{"n_head": 9, "activation": "quick_gelu", "qk_norm": false, "tie_embeddings": true, "lr": 0.00254, "beta1": 0.95, "beta2": 0.99, "train_tokens": 852900000, "steps": 6508}
Each number is 500 + 50 x the weight over its row's rms, rounded and kept within 0 to 999. Layers, rows and columns count from 0. Numbers have three digits each. The size before them is the row's rms in percent of the matrix's.

# layer 2 MLP down, 576x2304, rms 0.111, rows 185-252, columns 2112-2207
100:487491470527498531632515485542525526500490300461509488460538515480560490564471482493420561501387529468521495391417551538483568461437511517430404707457542538530520497506567542453484392473456415534529568559468522559492489570433511521468454575631533402525440414470445518495608534488467477537
099:547512555528442569427488566421527553462517464503472523479551418501494439530468534465573442612530429482523499546606534488535582537493517427523464522529525525522500447513487484494453522553617473500502387527426506495496468486426512495479534466662488534450497483524553500506443531520466534454
098:531518429596416588471363449561435486510442488583566539397492431492475459428485500515494532504505490504539516452572454579552504493492446523548519392482404533594546448523522444511385497434417520484473442491537534407563556526478450503401542489518571475464423499490553619546446461526477453593
098:554439479509537443584425438497495472503528498516484439522485460526480455510487536525548402482454529473471455519527460445529447529532538455504691450499497523421515520525483489473571521473434482490505519495555460457516469475451380529490513552471602513496590446463577465598502552476579450477
095:443451584468508513537557518523462425409489479512464512399491459454426433571536525479452503430496581539477481454442589531580473397477509467481544557557432537529510517541462516566412568543511535507468544506495524507533547489434592440590470467445507488518535441429565495484497490403604541489
098:491485508588483617488537513475469493546489518589460476490476509555466607536555470518526595463486441538504500470485455437488543568471577564524530535436411525410476513458575460446534488504571493467515581467515481517457556559428497457417478508508528434370486478555498557449489601480499459491
097:496584520539472558584588496560531576544585550550596541422503577513524525392469575440559505451452497452467519564476467456484419463565487419461422497489445475512458542447536548503546486483508472514415506413494531525457516493439496530522524552535454481368543528486482510584447430481508453504
101:459521518472450430587492511489520485439544506521584466492547528499559561462488467447443504442556529509443368451568528480552525487513469553587471568466522549470516505578471566469547519490425498625563494507564500415534520569451554455386543511427577566443502489455507444505548512487455517510
099:539469432446524477546543625493467439539480401500412485523414535483519546527445575388442517504438540480467515540514505424476546475532494455549439448495444483403486538455583466506461466455503579507458427555422477567484466426438435464374552448394484520389479523543482502562553508479547529492
102:550480448467573531535488516481581441591494467516531521578534435591497482586486583482427510431492490452529547452500479563543384454482528529558476490460541537529410520510543540492344596457568563480484562543470495551493519469528429450490513613557518441540521440421610509534538500469427454529
097:446509490391609478606434463463532542547519489546439481480520518521533497491420491595407469488474425491514510495468486525474520514558446514451484497633506472400359558430476477463506519480512529462486527470427573481437488413545542469515451535448481554462493605435431492532503482506506504484
095:476419456506449416425560485591417508518566531530483525555617536421450448526551547516559516466598505525596537467445526442496498504466515506545548470506496544472517499496515531489455460552391522558472430542402497495541565552542432550448574479473506407472488370542524515490535469393515581417
099:514480539562504488524469425510589472639489528491501492445533468505538445431465471507544444476560560565446479516445476504522404488466423471505531472556447576393492535460543500426550365535557453508492583545378466475455470588532514563434502564440384412644578522505528477556531549511433417443
101:538469522608496464515481452515565582459506461588575509582630582555571457455499486590485541587486472430497505484505588431534549505536468472547401490482435493491492500521506529454610498523531480542455475538426489556539511465442476552617545487548534491487449517448471540478474362479476461508
101:486590410570426497453511446511568448488526460449493452510628513490480484570506475450458582524562523446463483583478560613511470554541554503492498500555440459443514560503581532532483401562518600562525585473454487503535513487498526533563567552519607505513486441425508506563500520466520515553
101:570439451443559428477484512449466527500495492501471382489567531591426471499393512450518461542486440448586561509464510481486559464493522451549506476426436425508477469465531471487539601466559507478504413524457465546486522457540443462482576434486415458440460536431522514481456452511508392440
095:574509523467495443401529467522519496391487490526515510522508531562506489465511439531461491543463552520404481530588549548465484515495491550517447444496498478490444440516408528504481489479443510512510523541534516483541376444437444466465499418539532490492477500506513421555500602502557566473
099:533463543513527520561596534610418575474515575581522526476490530482572576533528524494555516493478498510596496482504483488454540536486549527465574410419456567412562465457496483539520541457529496554488529498407527434476550536482464491528441581492440472469474537402477584410394537560467464597
101:404599502546491423555458540412542489512509538513475538497545489410472507510445474561496481502478462507543421399487576571503666470530550442480428559437499482553596532459505482528502442535505565508502510540508419511488399445580541409521533536545470418544459510577500552412454568580365451388
098:482497562536455586487363331486483460571549491427458492589486551464518574464567447515584447484487451415510508567503529449501520582509478519468506489472410521527501501542498504493523478495446556649440487461560470530500488490564367587506545486494389564450480447455506459489505543420504525483
102:546598508568490515488541499414509515436482608553428533487506506479463524375559502387503476430453520542443514458560509546540508571448497544518542524505496489549455508463486617428495473540367471500562588478547509464564457442526478438519491492508459548490534475480548497508511522500454607536
099:533681456549387481487564558528410466436532514394518497498486469457485527490448507506549455523468565517478512580478512467385441565559509531502455461545526509549478462484408486544479488584530457503506441506410515474539505507397466461551424603538509422535501548491433521438484519516538534519
100:437486478520508428472483480461564468491516514597565547467485579535534518515543482602439425507512497491434479506493503549480498510590508451448450511547432499544456497529498623490589537457502455495494553520494494492517467361503553452501487406455376534436513480611491578511506464380513457495
101:421514413622536530543546475537457514578432466525501516445480502476465509486453529516528485446455504476583535431462436550408442401539541494447565531512470457439522481554527502437577520541531479602581452473570508473487482438520513536564475613465446487565456472446505423487470458547526461498
099:468620464586444452556511517469512537443421556573447539536507491515531481577478575512483490424510524484571481595572439462592642496543532551523447465493495505472389583484446486585584524587604489469448525444525460602467478579499498399527522593526446529486562673503450497472505445557491525545
096:541423473507470473471603524349525452555517517500586441484460546562544523474577556446429471533441443618594567527545510419526577512428532450467536492544495574480463510461484531489458417491466504600547602457489554481451451504471434542578517515510436499416486496478535563480479426551455506496
101:485575373467513454536507421497518499487605528454516512454463476418553480429440435460512503522482485464532496514573504485525482479570513564553552466586590489488385418580547505561552576510457495436511521552450546498490523508513500576483578536495586579446395523525474528512489551506446496541
104:430475498558578561481516545452463472512503470519511409561505565483515480456520586557501441484451554528514471494539417519513428412588631553524510587461430462558529511514532498452538417505578518500514483564530514511395474482548469551544527550557449434522519426537536461433518496553547595526
102:470494583606480499564468520563490489527501430570437550494459575560524583496514416410367555578478529492431571585482521474524425570548480479499415534517487438506536503551491483465382518467444583484442544480443514471469531579450522444470386552520513571534536410527589476453406478509551499462
099:479410422489530507465472514388476543587566497532448465467520408448405472514482572518435458466523456452530484453525467552480546523469450419490467372459515464431467518547560604431520503561475495525487550422441588440489468516446480593559442524442526537507587473435491544502505503485637480423
099:548675550496534572450477513561431528526462534482537542544524435462511489434536456421525490545491537451511457468500490556420387485473467488518550464489517537423461501539501548511558576537486554507487551492514511429506544450419524522416523519448477494500529510483523523489565430396517493507
099:425488497521415505498527507449581474461561552433470473494535548482498366492481552493510404606431495551554542553471580599414543581528432464522436538485557480574495471532417470462537584470440504465574511462424501559584565441475501488509505444478532513542571514456536470571472420539404455566
100:471537394484467462513505544473529448480423460463577543570474586501476515507527559532529567527443494564537490535474516416489496519451560454470426492453492493467545482468515526571434532526531482488425475509467516480532497486482518442510494522526524462439563484507516549540612451483546505436
096:486508514457495519483490505412498505502489506505532558495503543477541522477490530471504489523484506594442569442545552516499517548520500497424496502415502505464474578513491530441440540417412538472489557532447523552571509598474504493521487524441363463513505494593535508476495496464443596485
100:608505463528526504471543493425587502472505505514475542550658483455534522542404472429475424482495483512491467527531508479505466473524526439428463490537460501375434485465453508478485502440595436576491502427507503527479500497496474491541492566446470483444533421507518529405533427513416526466
102:510531456414489504506487582466479490529498507469458518486549452525541481553477579440451437438534474538537455624465561490498516440543434568498512551521479633475489557531456533508510545542513483458503521550464553483475428477511512478568554462483532468535415483513459636477538419408488503501
097:554543480531515490546515576548526529528508606548478498591499523536465531463497531471519451448526552535471468546439551503592475525528470555475511480465557433555575443543401522517476489494465500485490478463511494528533531461483443532455545505487469509515515478463603472512526509515545549547
100:488482541491500577447423391470436624570557521467457552472469514426533495464503476342531520503446518404548522488494581605576530509496529590497468459509509573456536397527477453399489369616583517522503462504557491476452516462534464478530535456456531446509488511442500509509432528514546540504
099:455569472420496493488542486482450513513570522546500497469510526536513532499516505476543530374518559408528472527529461485454544533512554471512507552487530489522575572454526510339507471441658470483686467536492537618517429504508581457537380540456546485561518496488506434584521537512523450508
099:485418524496565345545468449506469464569449476457518536576507412521496495456457558504570493550487495574488506478440617491437492501453628491446497463526501507490499509607496474494530454542454421495518337585433398513502491449535541499515484507510492462620538416462570495517504443446493557509
099:515505414490459483434493468520512511515440444534502483408488387511451523575590413469458462495455518472434464501498473508478511521436555488501543530480503425591500493570494524331500508412439425525478558473438541494516462533491603430428541543409495491568559485518509440463521491491473449504
096:467510539532578504541508499473468511495624458523540520415394468480507500472533470551469559492480567454538448586493483529500473450427458540470528481555565462511495507490471517500424536448431505581524479518503597530467444624445429479521477473522535472448498525495465473531454443476486487466
099:496429526522483515538553533511478591485525460519423515561422482509463416500399490592561500545424489454471464410450447543553488549488479586494459599482526500420452554456504553523569399450518466464465609531587486489450538511530457598503448486472501462363483460439511559442409511540539503495
096:499497574459462498485505530524503470536541522481428495525488546481444393470454476431504499478505436533472575600473514561515494515493494634524510516414516466505482473505484493510508471601550482430454443505516450516436516494457496518552468473510464481418432502490484541451482493442562482547
096:536588580511402478518503522527502530530532569566365538506553583420473496563412473535416522554491467562473510486577437461529494457592442468439462507558570556570532469507567489489481494433432483486444498548491531542494487450470531519494498573495558490556472528449431502500465457559468448502
102:493585589479442429479476464548481527527534480481467434487567544495536467464485443531544500465474440537468451588530480477501479517432578555486500506479516613427482496543487429460453543423456489574559583543456552536554527467665517502489610468489538508576463425493556543570461544477547466483
098:439528472584555530476611521527474443443514547488579511437523619479493472510546589520432473528540454492440482468434475503397465479517536515532505515504514445527529538532553569467486445555397545535498541480515619507550541475541396477535480475444491545490469524498567418492480558511525452503
095:411502419466450549480540483483564574499408520481465543439489628397439564440536463425417442494461585524506467553508501478523490496519495510396489577544509457583518483466504462510478472508486532505530504489505502509479523435485544624409461549519501514512494469466546527506488472505533506477
104:576591599469478526496511493548523499426544447423504466535400455507498547487507513490477502538541575523467502625482521495551593504604494460533540424530465499450549530496548465523540527559422459488527525582475512510551462506492563556435549415503436468457527557459495528475399484455447410487
098:595536540433430589549574556520459528431522529543486549548584442565440510495490446356597459497512439511465526509458449512474562529464429571550483491443489395471513527521461392496477579468562472425537468501570513421497509536602541525407439459575646496540466512471433495516420525407494494586
102:579601518581477549504512446472552512580546512499496411497488475480459413528506533546482472520539553424574489497619502553658527481444497443516581529476528474460595513432442504484444378446436517526509532465546568462518420574485487572519388474487458491477507478481521506468488546562524405469
103:514495504542448441514477551459511593463586608437544423505525555499408529580580502502554464440466540475495415533536498445435503560555469473556474416460593484597466550518539500483496545517552497547508552452442503539486482511406521538493541506435514449499496520564559482490483565393410458490
131:512485466451437487496514524520435508475512471502534454558543515426493476502558427482479520473448502567616504531553524547452506479480588539549546536554544532562439462376563528431527543497532480492461456571550415565546499499529522471439496528534486497585420501604408472528555546441543469576
098:518574510465484542439585444381568532565488495510511524416426507496591482472514622571593430621468438521494467392488497457522521549554444522430520542501527463419508482476455567505486479480584488468505446482509425481533454491455454437490542510563477541494503433547431512532534525385470511457
101:434569498530492556433477481525490534476444565528494484483458551493430426499418507520456499547484554539560451427434475507430556498509480567623543571480557422531469459529604463630552586495539554587509563498603492623514543568528495475600591558551540518493446515580476621410516494508517537529
098:484459408547523482468482492491476541482516536462470606439429544545476525544438556534558487462505551490536514421516470420533456497488519528569527539486381492492528628509531506390530539625554458425504545512455452526501535462523418567443424452470584402505514450469600581548437476433463439523
101:429612488532466463537507612555482496493577518502472505549543417546525522507548535503476527503478479498563461442516619486481423610492478602486532471496444477496483454542435508526517481450498439536530456419473404475483459553569575574548513404486484466510510516516584586575511438385501608479
102:523525489437561537546521450533480460485490565466537504399642501551427503462549570548466510617575484563471434498505524545521518522468376432522443514492450465470480558513555438600487457544438470475497515443469484502558503482601563486541541520464480629546538498544490551467469455565516524545
097:631586470436511590482530578469443601478496601608472461522504563425482520447480509429570450431524432501582501551468488506456437416523502512500509484535551549536475519603506489504530515458494482441557421490553493444435482488482607554583589499408517495475431533442502487384484523491546436464
098:331395496527537524527467522493594583419446495458429626489517443446517426475478529526588469463486529496522572484599499474502584430424362491516475543552462412446443446458490473461487594493505497446559513526495570492434503485480516467530508468518443511583509399420453503502506379491496429472
099:498554545516447509475441564516485440506454401488503404511425500515543460543483533460546483476451463563550494522486493421407625576499491585488474419561550492383499534553419402511523549406552446513500596554428448505537460558445407587549465480545438501456530509445537625556425526564516446520
102:454537492524540496601516530526533426562521449474425496497532491393543547458561452524474512521546508441522525430475507538527362571467502499452476511487407519434472570571478452541543468469486494476512431571500555562519569525581513434510421504508538492583468549407489529487420491489561478445
099:531554369467482406415522449474476550425501495492511347563531461523479560482443484596594519488487535473543535544524587513527556478495472539476497587542493560578500474458499439481472534440475483495502535535525485488548582550560509443461510518434527440479490472588510507448605458521513436513
103:550481403454517596547546474583517379488454508536474367460495542549426460532592587574500447468469559528464431519615566454547503541489537480612494479496473412393546551585496443552518500554507498411495483454498486431493484514588558463493483540505557484541482468447520501499430445543529380502
100:475530504470572427608594478543577538514498494541469473454491515477618425496452527500474536397478539510516502344529484468459475404411510511519570439478454487493417546562508601545540539487526461520549595502474539481533519465571534390560601474469490493572429494470507433445468543453446456521
098:493422480538438496513581608511539507568364526605422458521474459472511539575488476487524510496477510426556549476481530469522490471487467528464562533525501447485535511507578475482516564497501528544490495556400568422489595548440584546529586585428425505501499573541468615497464503475482447458
099:556449510529615406484529537608542483515479447524495527529520466477533526516471541573501539484473575503470499508407429517512503532503526511546504498569520559563475484499459533422571449414431476466454520469471495442475595445521506583433580519509543410556523461468536469471584440488565517487
099:449536548542523545452519511585528537500564491480394506536571487548509479406501525577528528566516434481597471477465507523612541444451563407563571561520432513527445439523512497553513469391431560461406440489452498526511499462501573617586487550397490459512543496475556539462572563500482483460